config.toml
num_hidden_layers = 16
head_dim = 64
intermediate_size = 512
hidden_act = "gelu"
norm = "layernorm"
norm_eps = 1e-05
qk_norm = false
init_std_qkv = 0.0537
init_std_down = 0.00949
learning_rate = 0.000756
final_lr_fraction = 0.0
max_steps = 3730
dataset = "wikipedia_en"
Each number is 200 + 40 x the weight over its row's rms, rounded and kept within 0 to 999. Layers, rows and columns count from 0. The size before them is the row's rms in percent of the matrix's.

# layer 13 MLP down (transposed), 512x128, rms 0.0795, rows 179-206, columns 0-127
100,178,192,217,325,242,228,225,207,185,181,72,162,177,179,157,253,205,200,152,164,167,278,248,184,187,182,167,225,201,171,203,266,247,174,146,182,262,212,181,282,226,226,113,224,217,199,182,163,208,237,196,213,159,246,173,250,259,246,265,214,162,199,165,188,135,139,165,176,136,220,270,209,217,178,221,207,166,206,233,204,226,189,135,214,167,241,225,177,182,169,168,185,182,222,164,149,150,229,239,213,110,171,227,231,204,212,228,145,225,233,114,227,197,212,247,227,182,139,280,199,203,265,168,171,229,170,183,198
114,215,224,198,159,220,173,167,211,211,163,186,129,238,248,162,223,188,199,290,214,97,256,237,170,116,176,229,156,234,162,209,196,224,110,254,138,226,211,261,168,182,187,213,181,187,202,224,199,202,188,189,244,166,217,236,264,210,196,117,165,180,230,229,205,152,191,162,275,155,277,221,196,177,162,204,226,236,183,146,164,280,211,187,224,142,195,214,143,157,131,125,261,242,208,236,150,147,183,162,180,199,194,272,260,185,223,178,217,212,267,213,153,133,227,247,282,185,178,202,173,184,208,186,231,227,211,201,275
105,214,191,138,155,198,179,204,269,191,183,257,171,208,216,158,282,231,256,220,174,205,220,135,214,184,202,210,283,181,146,136,191,238,190,218,256,207,228,313,263,237,218,198,178,206,222,208,125,138,178,117,167,227,183,200,241,279,255,161,199,184,202,196,158,143,262,247,251,200,251,163,197,200,255,198,212,196,193,113,214,173,182,272,226,187,208,173,219,173,257,238,209,189,218,182,213,180,162,185,172,226,205,110,169,187,188,197,178,205,154,234,244,122,146,234,83,213,212,204,200,155,154,162,214,164,225,204,268
105,138,190,210,160,147,189,194,188,248,132,159,161,198,263,243,200,208,212,157,140,210,211,250,207,191,213,219,227,124,206,203,229,206,99,253,308,277,186,154,169,231,191,176,134,226,280,174,111,250,241,240,154,204,112,146,222,167,217,204,140,177,145,172,226,205,227,202,237,234,234,188,223,255,221,221,190,271,254,189,272,272,220,211,213,248,186,202,208,147,221,238,158,215,228,216,143,254,186,162,170,199,211,187,178,236,202,191,169,243,100,159,247,199,146,220,176,198,226,192,239,184,173,231,166,211,159,201,160
104,169,194,227,164,246,226,233,207,214,208,168,243,187,190,220,223,150,134,162,256,186,130,187,217,197,182,217,248,132,193,232,168,260,197,220,193,235,118,169,208,183,165,222,168,174,197,194,237,214,227,266,220,143,218,139,142,192,182,184,246,225,266,156,138,178,196,202,246,178,165,210,127,243,233,207,221,224,145,239,212,153,256,241,135,251,226,324,193,194,297,196,240,246,178,180,274,164,139,179,257,241,135,157,166,239,240,212,243,211,167,157,237,184,229,145,212,162,109,153,205,189,172,241,265,209,190,179,205
111,186,222,229,200,192,212,241,208,176,203,198,248,210,173,131,130,239,168,226,256,213,223,174,207,155,201,137,242,186,227,177,231,279,195,253,197,166,205,204,219,188,251,182,183,192,247,231,102,284,234,160,212,148,243,164,209,256,233,232,145,249,149,184,165,178,127,161,219,185,224,234,233,262,220,190,274,218,205,137,235,211,171,173,212,71,193,212,167,223,177,200,154,227,183,174,165,208,196,197,191,228,108,172,155,213,157,111,179,244,212,220,241,269,226,214,267,135,245,193,220,230,190,290,197,135,201,190,139
095,233,169,233,241,175,273,241,216,247,236,126,244,268,212,206,244,210,189,150,189,179,162,202,230,273,242,214,182,246,158,211,159,198,250,219,145,175,263,180,266,194,155,186,181,149,221,224,215,236,147,199,140,226,191,231,158,115,234,240,185,192,153,221,196,248,168,237,208,229,241,182,162,213,183,151,180,111,220,192,175,212,171,141,252,208,201,213,146,201,139,187,142,180,252,196,256,123,149,231,161,266,189,173,164,183,266,247,193,193,197,159,77,143,205,243,170,221,175,180,248,149,264,199,260,183,250,184,201
093,224,191,206,154,173,139,192,185,201,283,218,206,268,136,178,85,214,154,187,177,183,189,155,179,134,170,210,206,211,159,131,166,194,205,220,294,159,233,234,191,249,168,221,216,242,265,203,242,214,205,151,188,247,155,216,139,219,175,264,163,206,198,207,185,220,204,207,224,221,214,311,279,214,231,220,207,242,276,275,240,184,170,275,187,217,204,159,177,157,192,137,160,208,159,186,211,102,219,208,218,214,200,258,181,276,256,237,196,230,172,127,155,210,178,194,220,195,204,150,235,222,171,249,200,261,182,159,157
079,168,166,182,254,234,205,209,186,171,201,171,216,174,237,223,215,195,171,203,186,186,197,251,162,400,241,127,295,213,199,277,226,126,260,242,220,207,194,170,209,185,223,155,219,222,248,216,213,189,181,171,159,240,183,146,113,233,201,269,186,186,216,204,222,136,162,168,187,162,224,198,187,202,211,131,251,200,203,171,178,177,205,158,247,196,256,265,274,300,164,206,206,208,228,222,173,231,228,166,161,198,191,177,209,205,210,257,184,180,191,232,148,217,181,172,190,206,118,168,185,195,239,171,180,202,107,164,217
101,197,251,110,221,253,166,185,204,126,199,230,234,203,239,218,243,189,264,248,211,194,149,182,168,220,252,202,116,166,127,177,274,183,249,121,174,190,269,192,183,213,208,223,228,148,203,262,162,272,194,171,241,250,196,183,182,124,230,236,181,139,273,248,220,268,118,168,176,112,230,177,179,173,225,170,153,193,223,237,172,126,171,150,227,203,232,200,172,174,190,167,186,151,207,205,201,227,181,186,215,263,235,193,216,279,209,235,187,205,235,207,196,206,190,305,230,242,185,196,264,135,179,157,171,182,215,179,169
103,187,155,167,155,182,155,190,173,214,135,203,289,161,192,166,154,206,261,197,166,222,236,166,239,230,159,226,209,253,231,223,91,156,169,241,251,139,208,265,253,178,172,184,231,230,237,186,173,231,169,185,221,268,211,91,173,190,177,231,175,190,202,216,228,217,212,84,219,199,167,199,154,225,206,286,260,213,226,141,188,204,210,232,214,174,223,247,190,258,163,194,183,234,281,204,168,105,142,177,192,218,234,207,147,129,232,283,229,218,191,187,221,232,181,213,200,258,184,174,181,239,172,209,141,235,246,147,224
094,195,262,201,129,243,159,162,177,159,272,182,179,183,182,101,112,268,166,218,150,166,150,171,189,238,180,261,226,185,156,191,155,172,221,298,177,213,192,232,252,179,250,184,141,147,226,249,215,223,218,189,187,173,224,199,219,259,257,180,172,190,238,175,203,208,216,190,177,206,233,210,212,246,151,229,255,225,162,196,214,138,145,153,207,218,165,220,200,309,249,185,159,213,267,205,176,203,174,155,205,286,205,223,210,287,242,244,207,155,140,95,211,142,207,202,213,232,237,163,248,165,243,206,205,211,151,194,184
090,173,117,176,219,155,303,215,191,215,154,200,190,158,238,248,196,286,204,211,233,190,205,249,200,181,274,198,246,138,205,192,99,115,197,149,221,207,148,173,198,264,210,185,300,253,194,230,146,230,282,189,196,234,209,163,176,292,241,206,194,174,176,237,224,237,123,211,186,252,188,194,167,264,194,196,217,173,267,209,187,256,97,207,196,198,258,210,205,157,232,260,236,138,197,137,193,204,156,198,139,172,155,185,157,169,183,174,220,185,232,243,197,150,184,176,204,161,190,230,146,172,224,167,189,216,225,197,188
100,173,155,170,261,198,175,187,181,159,165,180,104,215,219,217,171,265,157,186,184,222,169,197,267,227,237,162,211,122,203,254,225,210,238,201,256,163,232,76,210,188,237,167,173,183,149,228,158,230,208,173,261,173,247,148,107,160,215,285,178,234,220,193,202,214,223,241,208,209,185,170,116,264,187,228,195,150,181,222,149,298,168,223,157,233,189,247,197,207,169,238,119,213,217,214,214,204,222,197,245,132,263,241,305,203,180,279,195,188,183,181,223,240,144,184,203,218,198,189,154,246,203,234,222,228,205,183,158
093,156,108,166,147,258,202,174,215,210,172,262,234,171,211,229,218,125,184,231,224,228,189,183,228,135,217,237,201,176,269,158,158,245,238,262,284,160,169,156,204,256,214,231,184,186,216,170,263,160,102,217,265,185,236,249,198,282,153,210,164,174,240,188,202,198,222,202,254,255,224,180,141,207,172,187,298,203,121,187,173,169,221,236,211,176,161,185,186,221,250,250,215,179,140,248,212,241,134,202,201,172,181,186,197,182,237,189,158,205,204,175,131,199,136,159,171,218,202,100,257,217,188,246,219,221,280,208,225
096,224,236,210,257,203,239,206,235,137,250,227,233,160,158,221,222,209,146,201,144,240,244,188,179,209,236,301,156,235,202,210,141,204,193,177,214,234,182,258,189,300,116,203,193,162,174,157,219,154,175,248,192,185,202,166,238,207,256,227,200,144,228,234,206,196,167,206,199,220,206,237,225,247,167,163,134,248,244,293,237,194,182,221,159,159,207,173,141,171,209,158,235,138,156,160,167,180,231,193,145,212,190,120,225,189,195,185,140,263,187,153,216,151,315,158,145,272,212,182,223,205,129,196,214,222,225,271,144
101,187,184,144,243,114,244,214,197,189,172,212,110,233,189,249,236,145,231,141,279,247,144,219,193,283,160,183,205,194,237,225,193,243,218,216,144,229,171,226,179,223,169,81,193,283,201,246,203,218,202,199,229,158,225,251,162,141,253,202,207,145,241,144,233,139,249,229,205,194,170,193,268,241,296,168,172,228,180,168,167,225,219,150,208,156,226,177,173,217,208,217,243,141,218,183,188,208,178,179,215,139,155,181,286,196,232,172,187,205,173,256,188,236,171,241,198,162,220,269,151,172,241,271,193,158,187,236,251
095,154,198,183,162,273,206,160,208,168,172,209,215,220,161,139,259,222,245,238,228,148,224,184,193,153,154,206,182,224,262,219,173,229,177,231,175,213,337,142,196,171,192,223,167,180,248,242,207,190,207,197,193,193,241,263,222,249,146,134,174,142,116,255,266,204,192,197,206,277,147,121,164,266,219,319,178,173,205,213,169,227,251,190,220,177,233,196,217,149,227,209,215,98,209,179,170,249,207,244,149,226,179,165,207,199,155,197,166,177,200,211,163,156,148,256,165,216,250,223,221,172,197,162,265,207,142,218,233
091,202,167,197,207,158,168,241,169,236,117,204,256,207,137,289,269,249,110,193,152,186,174,134,235,200,152,175,244,156,227,253,171,204,164,124,233,202,211,183,171,224,175,233,182,202,129,155,214,218,258,159,204,227,173,176,207,205,244,201,227,256,250,155,234,170,179,162,207,184,158,294,208,215,206,148,218,283,237,202,281,199,172,200,191,162,240,203,116,223,246,285,175,133,216,214,151,196,197,209,199,130,166,227,163,129,220,217,231,206,239,213,270,178,194,202,256,195,237,232,141,250,241,171,148,227,198,213,170
105,203,212,196,198,227,158,154,153,191,195,225,219,227,251,261,147,244,145,161,192,164,213,231,278,205,252,220,175,175,152,156,263,250,195,198,247,197,219,210,164,220,230,125,202,190,211,190,238,195,165,180,193,232,150,180,183,133,228,167,157,240,251,137,142,182,151,273,188,262,243,265,198,182,121,264,241,250,201,214,139,174,182,235,120,233,187,210,189,260,194,188,84,216,198,232,254,160,276,137,222,218,141,211,220,199,219,186,153,191,193,167,260,212,232,229,208,325,141,191,233,174,204,166,202,203,215,163,214
102,178,214,203,200,203,155,225,269,218,172,192,246,169,185,220,251,194,183,226,252,235,125,160,184,167,224,147,260,101,196,239,144,153,256,234,208,241,180,215,208,178,170,154,148,232,128,183,170,212,217,230,194,269,197,235,179,235,211,228,220,215,226,188,292,221,195,235,176,209,169,242,225,125,284,196,188,175,159,212,339,163,233,193,182,144,203,236,292,134,164,211,285,167,175,172,257,215,177,222,167,198,189,208,151,233,246,137,134,193,219,190,178,239,208,187,199,134,196,175,177,137,219,190,155,171,251,228,161
104,222,198,201,169,206,206,147,251,132,208,212,242,184,194,154,233,182,256,221,239,190,129,240,145,218,246,265,226,239,109,223,197,122,202,217,196,263,167,196,145,149,171,114,192,220,260,156,185,245,216,226,215,163,143,129,247,224,303,254,224,206,156,172,201,237,168,173,227,135,271,183,164,256,211,178,198,197,222,140,237,187,212,253,256,198,208,232,218,175,221,244,214,162,216,171,185,177,227,191,224,176,195,217,194,221,172,75,202,139,172,215,189,166,184,245,212,199,231,249,285,125,197,205,169,197,157,272,232
095,236,190,179,186,262,261,243,178,257,240,247,161,196,209,278,278,177,176,237,175,227,215,203,132,297,234,172,172,199,258,239,137,255,218,161,238,197,161,142,253,172,190,223,238,167,197,180,256,131,110,195,178,240,224,208,272,207,245,128,251,190,257,193,196,240,215,223,179,166,182,185,177,209,195,174,194,213,186,241,236,222,181,135,212,119,231,184,195,244,252,182,216,189,204,162,191,140,246,189,115,145,274,189,192,189,211,168,193,156,176,153,224,208,158,120,171,155,233,172,155,223,246,223,205,180,202,254,112
105,233,259,175,138,192,231,239,212,172,193,238,206,254,230,229,202,148,177,225,243,248,171,262,199,138,183,184,99,193,292,217,238,219,249,138,184,206,199,220,196,211,237,216,146,210,94,243,257,219,241,121,245,188,195,202,136,217,149,176,226,219,190,193,195,184,190,238,193,169,155,154,193,187,129,259,225,255,216,205,218,163,198,284,229,208,115,146,224,150,223,207,101,224,157,201,146,191,181,210,307,181,195,219,163,204,274,144,147,245,158,174,184,210,234,173,219,216,182,161,192,213,258,167,223,232,230,170,202
093,260,203,229,248,173,204,174,145,235,191,242,196,131,164,170,163,259,228,188,230,136,144,233,179,244,182,133,210,268,282,201,237,192,210,129,210,195,192,150,208,183,179,236,174,255,176,240,107,173,188,126,126,190,216,175,234,215,197,231,198,152,266,204,300,189,221,168,222,181,221,159,169,148,141,197,190,122,256,197,187,181,205,220,261,274,225,188,208,237,256,139,223,196,277,170,209,229,138,268,155,207,227,183,214,211,176,217,160,198,212,209,190,165,257,228,201,272,282,164,219,223,193,225,161,126,247,192,210
106,147,250,206,182,188,196,203,230,173,230,151,135,176,200,233,203,200,190,201,268,201,285,139,253,286,194,203,246,234,224,185,165,177,144,257,204,173,235,244,236,120,191,186,252,213,169,171,218,211,234,166,176,173,191,168,188,270,219,243,251,211,152,163,162,165,218,212,199,196,211,244,220,166,164,168,227,178,206,210,299,175,194,218,231,158,164,143,178,277,236,141,239,147,211,156,145,187,176,207,278,144,201,216,225,215,126,224,235,138,201,265,171,219,195,229,205,219,206,206,191,109,164,125,266,273,237,278,136
101,273,229,214,205,211,278,175,152,169,230,164,232,137,239,213,239,225,192,225,227,199,260,312,253,171,218,221,161,271,194,222,255,199,205,155,166,215,135,192,226,180,252,172,258,135,229,195,169,246,186,182,184,176,164,171,181,253,263,189,129,180,212,136,131,233,167,170,143,202,212,221,203,184,210,221,168,218,238,208,159,287,207,261,199,171,209,223,250,168,242,227,130,201,133,76,265,186,189,135,215,260,134,198,137,176,137,222,191,160,199,229,200,213,208,169,179,214,247,239,137,201,228,197,203,186,193,170,180
095,203,238,153,284,232,213,177,212,201,186,187,183,184,164,212,228,210,131,199,176,180,294,229,191,279,193,161,240,181,233,220,251,280,129,238,154,239,224,195,212,198,167,173,180,251,236,155,189,204,105,144,174,212,156,174,209,98,221,230,205,202,173,112,195,189,179,254,249,198,185,235,249,220,204,244,193,159,339,205,202,200,229,154,227,228,200,287,217,136,199,231,87,227,217,200,188,215,201,213,161,230,118,189,239,184,159,206,165,148,202,232,158,195,174,249,239,188,151,203,222,173,231,145,231,188,195,215,203
# layer 13 MLP up, 512x128, rms 0.0905, rows 180-206, columns 0-127
105,192,169,275,150,236,167,117,227,162,163,242,183,273,262,215,232,147,163,208,168,249,215,240,120,200,166,188,211,211,181,185,201,182,245,201,164,221,143,226,191,211,222,242,220,157,200,206,205,159,272,247,229,157,240,100,176,211,161,135,257,234,183,217,264,289,202,159,181,214,158,234,205,214,239,208,250,209,202,164,233,138,238,180,160,226,261,186,189,166,248,225,234,144,210,143,93,225,273,176,248,208,203,190,267,197,205,274,179,195,233,190,215,206,165,229,225,227,228,126,170,219,228,287,194,137,214,221,173
103,229,171,214,135,163,188,124,208,210,148,196,186,235,194,143,170,227,210,176,203,185,127,217,222,181,215,149,181,249,117,170,125,212,240,188,183,232,100,192,221,250,142,201,188,198,157,88,326,245,165,184,158,196,235,208,223,183,208,203,275,155,149,235,218,217,183,270,187,239,217,230,124,191,178,171,184,230,194,250,270,244,183,187,196,206,158,233,160,170,218,177,256,247,175,163,154,216,206,240,238,131,221,244,197,188,212,200,218,181,187,206,186,198,221,192,158,164,246,218,222,288,232,176,143,153,99,216,230
105,206,261,198,180,161,173,215,231,146,230,229,154,251,194,182,177,142,222,202,261,213,252,163,205,232,145,248,187,184,234,218,181,144,162,148,161,193,234,221,192,281,172,208,197,269,172,187,229,234,194,200,175,201,216,173,197,171,197,224,160,216,202,195,194,228,168,244,93,146,139,292,254,191,217,199,214,286,193,244,186,173,219,186,147,202,193,202,161,102,196,199,276,117,164,227,144,187,202,269,213,184,192,168,212,195,266,219,242,287,175,200,175,211,266,202,189,168,164,153,174,191,237,283,234,115,110,238,238
100,268,292,151,139,180,242,162,237,247,238,212,217,231,220,198,214,226,203,321,221,186,184,236,190,199,190,243,203,228,200,198,142,116,171,231,209,252,127,173,170,243,189,200,184,170,171,195,210,198,171,211,250,217,202,147,203,207,180,216,287,130,123,183,266,176,245,229,234,275,264,194,144,145,202,150,159,269,191,216,156,175,172,233,159,246,223,235,214,138,162,218,253,128,224,213,155,218,183,228,187,158,188,170,183,194,236,147,187,180,219,228,184,237,253,196,104,167,272,202,148,231,216,219,178,226,261,160,169
105,280,200,253,234,169,149,226,210,209,157,254,157,250,282,196,203,182,177,253,148,238,184,169,193,139,228,224,213,300,129,228,182,274,154,209,213,248,201,221,155,224,220,205,220,166,187,214,209,170,229,231,200,149,163,184,166,176,169,256,233,191,204,189,170,179,254,241,189,77,246,220,144,184,177,188,101,199,241,307,222,139,229,195,218,193,243,173,135,177,150,200,208,190,191,232,180,216,222,243,199,191,286,209,138,176,191,243,223,190,194,224,188,272,176,218,190,140,271,169,246,226,260,222,159,214,209,153,246
093,205,140,237,138,131,106,256,202,273,149,232,216,266,229,260,178,144,161,258,178,233,175,219,178,195,198,199,167,230,274,164,139,189,202,193,222,183,177,195,195,214,125,204,252,172,188,126,234,247,212,180,263,218,221,223,192,244,162,282,242,188,217,188,179,199,209,170,235,211,141,274,168,187,182,192,203,215,122,197,171,112,184,187,190,254,180,202,183,242,243,228,220,172,133,179,212,202,154,229,217,149,255,228,227,260,212,203,178,197,201,229,176,182,198,205,196,232,287,279,162,285,192,155,184,135,255,244,131
098,236,170,192,179,242,196,190,170,219,177,206,223,200,193,170,147,192,179,164,233,225,199,203,154,163,182,226,226,188,154,277,197,243,208,200,150,230,174,257,200,166,202,243,134,140,99,198,281,182,112,166,260,205,194,144,160,159,165,224,274,249,211,188,187,243,223,204,212,282,182,168,180,190,182,162,195,190,170,249,220,196,196,247,194,226,217,192,252,161,158,268,189,239,265,297,111,190,243,179,253,145,172,156,212,91,230,201,267,251,274,214,296,206,200,212,194,192,232,257,202,236,202,166,212,182,161,204,249
093,160,213,153,137,192,210,236,213,164,221,251,170,238,183,195,224,99,241,207,216,207,234,143,256,189,173,203,195,188,203,211,187,178,166,141,233,193,291,220,193,249,225,209,133,144,146,190,233,213,222,195,272,214,200,215,239,156,221,224,219,204,163,206,220,147,210,196,274,123,109,242,231,248,220,250,118,199,153,204,188,132,130,240,189,175,183,211,180,218,224,310,223,193,124,167,236,253,210,174,223,156,223,154,165,292,279,219,203,168,212,240,249,168,220,160,181,245,224,215,201,153,193,181,119,229,200,244,161
103,283,135,251,144,205,162,235,258,167,174,158,134,193,284,250,167,190,248,227,211,237,190,186,164,196,237,183,240,217,200,248,175,216,252,258,195,203,163,198,185,232,132,219,194,179,196,155,145,172,190,231,176,162,229,238,195,227,202,223,248,236,204,241,184,179,283,199,212,287,253,196,193,252,261,188,208,269,260,277,233,206,204,204,116,204,115,238,181,171,155,215,164,221,193,185,200,221,223,261,167,164,265,205,165,185,177,188,178,194,224,87,165,244,191,165,208,154,219,318,170,221,210,173,150,180,194,260,203
100,234,157,246,168,167,189,257,239,216,174,228,211,256,238,194,207,165,206,200,211,211,121,191,213,230,237,161,214,213,224,207,126,169,196,166,159,266,132,128,212,161,201,204,245,166,198,218,210,260,176,208,213,190,201,188,243,163,152,166,242,221,165,200,276,128,167,227,128,191,246,240,186,140,228,172,159,199,173,238,206,252,152,261,221,265,243,121,233,204,236,169,188,172,149,220,231,218,204,262,183,163,320,199,283,189,172,224,233,130,147,115,203,198,212,200,211,239,193,248,220,178,88,182,145,180,182,206,149
088,221,182,181,187,220,158,170,204,237,136,223,213,242,165,154,246,200,200,175,203,185,242,219,221,133,203,177,178,246,224,194,272,186,236,154,187,194,179,160,228,202,214,256,155,150,175,245,173,267,208,204,263,205,204,199,182,195,177,199,296,270,185,228,201,204,255,189,245,237,224,218,133,129,216,257,163,143,214,224,238,192,219,270,273,169,193,185,197,91,210,194,184,176,176,268,153,138,261,150,243,131,241,200,223,155,157,238,175,256,316,253,180,227,232,162,224,139,162,174,156,289,224,182,234,194,204,167,168
105,273,197,194,212,156,105,283,250,207,164,256,209,278,193,201,195,225,190,205,173,240,210,151,181,178,108,243,189,233,103,232,178,206,183,239,207,284,186,200,202,154,204,216,232,122,144,176,212,168,163,194,246,188,236,201,204,92,142,168,196,154,165,169,179,176,185,273,204,206,262,195,171,172,196,166,250,236,226,198,315,164,231,243,284,234,220,164,132,189,233,221,184,187,163,166,162,204,184,230,143,180,239,172,223,189,226,206,177,231,206,142,210,160,188,168,228,162,248,205,275,239,167,165,188,188,220,250,167
101,223,243,170,141,188,235,205,224,229,210,280,191,253,173,246,156,206,209,262,252,196,190,191,187,146,174,178,138,205,157,194,117,159,164,152,250,194,183,274,195,300,178,211,265,182,228,183,253,227,180,270,192,231,248,194,206,195,191,219,183,189,186,195,241,260,260,259,131,154,238,240,196,186,217,204,220,190,133,186,256,173,198,177,202,179,234,176,249,186,208,264,216,81,176,194,187,215,169,254,231,228,238,218,178,173,205,262,311,232,261,230,172,164,234,160,161,187,301,125,178,208,217,219,156,180,230,181,207
095,231,196,275,224,176,276,228,196,200,113,190,222,239,222,233,176,248,149,128,156,211,222,168,191,205,189,171,225,258,206,200,213,177,239,187,199,213,219,199,158,191,139,277,300,241,131,170,170,161,205,254,223,175,221,109,163,180,180,233,202,148,133,204,158,213,188,216,145,194,166,241,174,166,234,184,129,221,203,228,165,218,209,175,161,268,161,164,203,169,228,194,235,214,152,171,180,202,178,179,230,166,361,209,209,205,115,243,168,226,204,183,252,219,313,198,204,257,182,155,183,201,189,165,200,242,203,230,233
100,144,174,168,228,213,121,175,206,260,153,176,236,221,270,220,165,208,191,255,208,211,128,181,203,200,184,148,235,187,162,223,158,162,230,215,268,231,219,190,166,242,254,185,260,220,211,154,200,167,213,228,293,230,231,221,83,179,185,243,259,244,166,212,250,112,165,237,168,226,200,234,145,166,265,145,213,275,180,121,167,106,127,235,193,224,231,223,172,201,179,273,250,189,199,217,149,228,227,212,203,223,201,207,150,134,196,224,215,281,224,205,190,242,159,197,174,162,258,151,202,195,236,200,208,157,202,172,180
102,183,232,202,176,219,229,234,220,171,260,229,165,254,158,205,163,185,256,266,209,213,172,135,210,160,217,169,213,246,168,221,155,149,230,193,170,199,177,271,167,250,198,245,294,164,133,223,227,136,200,250,222,233,161,227,218,247,153,208,197,178,158,165,252,164,211,190,270,181,243,222,165,206,156,104,182,162,189,232,212,181,193,241,152,234,136,227,183,204,213,184,162,157,196,222,313,178,211,226,237,139,314,232,170,283,191,238,259,189,222,186,160,220,217,192,220,201,194,128,195,291,245,174,172,205,190,257,140
101,215,130,176,155,150,231,271,262,250,223,210,255,219,204,269,146,187,133,212,72,224,175,263,159,205,222,219,258,159,161,179,246,249,218,168,217,208,94,217,229,184,239,262,197,170,170,182,267,230,237,217,195,246,170,197,216,225,204,249,155,202,128,226,212,140,199,154,214,174,210,241,196,199,219,114,181,208,193,183,212,205,215,214,206,225,173,237,220,205,236,206,219,270,159,180,169,196,138,259,177,147,181,156,220,182,232,213,192,186,179,206,217,223,268,159,211,172,129,249,150,313,252,198,200,157,206,126,189
099,204,238,219,184,184,209,268,240,156,215,223,152,226,215,179,202,219,151,174,250,253,170,218,147,169,190,218,202,293,170,146,190,108,140,241,193,223,159,243,228,192,136,195,215,158,190,183,208,183,199,219,182,164,314,177,213,251,245,205,217,211,160,161,177,268,238,179,121,232,177,223,193,159,239,254,138,206,163,245,194,167,174,234,259,279,217,169,246,191,216,148,200,158,219,177,163,103,257,143,250,152,257,175,250,233,313,180,196,185,231,218,231,243,194,187,193,237,188,164,201,196,209,200,214,218,185,306,227
101,210,181,175,125,212,217,233,207,212,205,281,202,223,214,156,246,200,147,201,216,202,154,141,141,184,191,228,250,155,280,124,176,163,141,222,207,276,195,235,131,204,182,218,205,221,231,197,158,190,252,229,226,204,225,161,175,286,133,224,207,214,199,213,278,218,171,209,210,204,278,271,213,187,208,122,184,212,186,253,227,159,163,208,179,196,194,166,254,28,209,208,282,179,192,179,185,165,230,282,200,174,189,171,173,227,171,228,179,208,272,211,209,198,182,201,179,115,237,176,190,218,213,211,154,161,193,208,270
103,268,148,194,153,226,204,214,156,233,244,201,187,241,147,152,239,160,246,148,178,230,185,166,171,211,191,185,112,207,184,202,156,178,212,188,262,151,261,317,190,311,153,278,206,162,251,191,202,185,184,194,205,183,188,233,167,165,195,261,239,139,154,225,227,161,181,312,184,137,158,233,223,194,210,239,145,217,196,263,169,225,189,172,156,176,211,161,174,208,235,243,192,232,162,188,163,180,218,158,234,190,250,180,204,212,218,197,241,215,209,215,195,271,233,242,168,212,174,257,186,209,211,225,156,222,139,310,117
103,192,200,193,163,207,224,135,204,190,211,183,188,216,275,200,157,228,221,211,176,189,201,218,199,174,193,219,233,253,160,176,165,222,193,148,247,216,239,258,200,208,216,232,246,185,270,210,165,194,227,269,243,144,176,219,236,249,151,214,266,185,162,153,193,196,190,184,205,174,130,231,62,150,237,257,135,302,118,262,211,211,176,185,199,174,197,211,237,121,204,185,138,179,206,201,93,189,179,177,180,128,250,167,198,236,203,151,196,200,152,250,162,256,230,210,171,144,163,160,156,173,142,204,230,169,159,250,274
100,200,208,285,202,208,197,208,145,204,239,212,200,171,197,126,208,222,162,215,230,175,219,220,190,176,178,210,222,172,112,203,216,217,189,238,113,254,165,196,107,200,211,201,169,207,224,177,154,221,216,230,217,133,213,135,202,152,148,262,167,206,118,204,216,88,147,180,232,244,256,228,208,197,228,176,192,195,206,183,227,186,205,210,252,278,235,224,147,206,201,195,271,154,148,128,173,332,124,228,222,166,179,143,191,228,194,257,204,253,139,210,218,147,204,184,183,201,212,247,177,251,277,201,184,214,209,153,268
102,201,204,139,198,157,200,214,255,190,241,261,209,200,225,230,162,220,236,197,182,236,118,163,156,159,240,222,205,166,170,144,232,178,114,128,157,237,237,189,177,171,211,216,241,173,261,115,178,232,245,197,204,185,195,181,193,199,191,317,198,246,202,199,195,219,175,217,200,207,279,265,208,196,272,138,198,185,157,184,260,208,313,250,269,226,180,207,288,147,227,178,228,147,223,171,213,288,228,207,172,214,113,206,223,235,176,227,263,139,210,215,178,169,153,162,194,237,203,175,135,152,164,229,174,186,174,186,226
091,222,152,186,175,202,229,215,196,205,234,217,211,229,272,168,224,221,233,197,174,259,192,166,235,220,178,246,183,191,155,204,100,271,240,193,232,259,171,267,157,237,219,227,222,244,232,116,168,165,233,260,173,149,285,167,208,181,234,195,223,163,157,104,153,149,184,199,138,199,207,212,232,178,218,155,132,213,132,170,228,216,100,200,129,247,166,169,221,198,170,228,211,239,133,240,265,215,189,162,207,166,148,170,202,177,251,186,241,255,160,197,189,194,190,230,263,197,256,245,143,273,169,218,196,123,186,231,162
108,257,202,180,212,172,242,214,187,152,181,208,193,250,199,189,274,196,222,157,148,203,192,175,165,98,132,207,180,307,173,168,209,189,162,170,240,267,239,154,261,223,251,298,205,184,259,207,194,144,206,225,185,189,225,176,217,171,191,195,182,197,259,198,154,268,190,189,262,150,183,156,130,146,252,228,192,252,154,143,186,196,231,179,226,175,199,224,259,113,234,245,212,211,192,263,146,186,223,217,147,177,199,201,213,271,277,161,243,176,252,215,226,241,206,181,141,233,201,171,195,230,184,136,261,162,133,255,207
103,192,213,174,242,220,169,241,236,245,152,216,211,311,194,176,219,136,144,238,222,204,184,136,166,196,110,143,181,211,166,254,159,161,256,212,212,214,202,229,174,267,176,223,230,182,143,135,240,121,172,198,303,284,265,207,91,136,125,195,228,147,189,229,234,199,223,202,272,155,150,205,198,169,197,122,237,238,215,241,231,141,195,244,238,208,209,173,227,165,178,191,142,215,166,194,124,209,213,200,185,233,292,248,162,214,193,168,215,212,225,158,212,222,191,184,171,210,218,213,188,191,184,175,185,220,171,193,246
089,176,199,243,139,255,169,229,201,170,204,289,261,278,175,243,204,213,153,226,170,219,131,124,165,235,219,204,183,283,203,236,140,257,197,158,250,173,174,203,221,221,171,174,290,207,258,199,104,214,187,302,220,179,244,191,226,223,195,192,186,186,167,114,223,187,141,196,249,158,173,237,179,211,221,128,202,208,133,176,195,221,230,249,251,241,209,153,160,209,260,181,198,191,142,163,177,178,178,166,197,154,168,185,174,228,233,145,174,213,198,224,175,232,288,161,100,129,204,205,148,185,188,215,192,169,195,166,214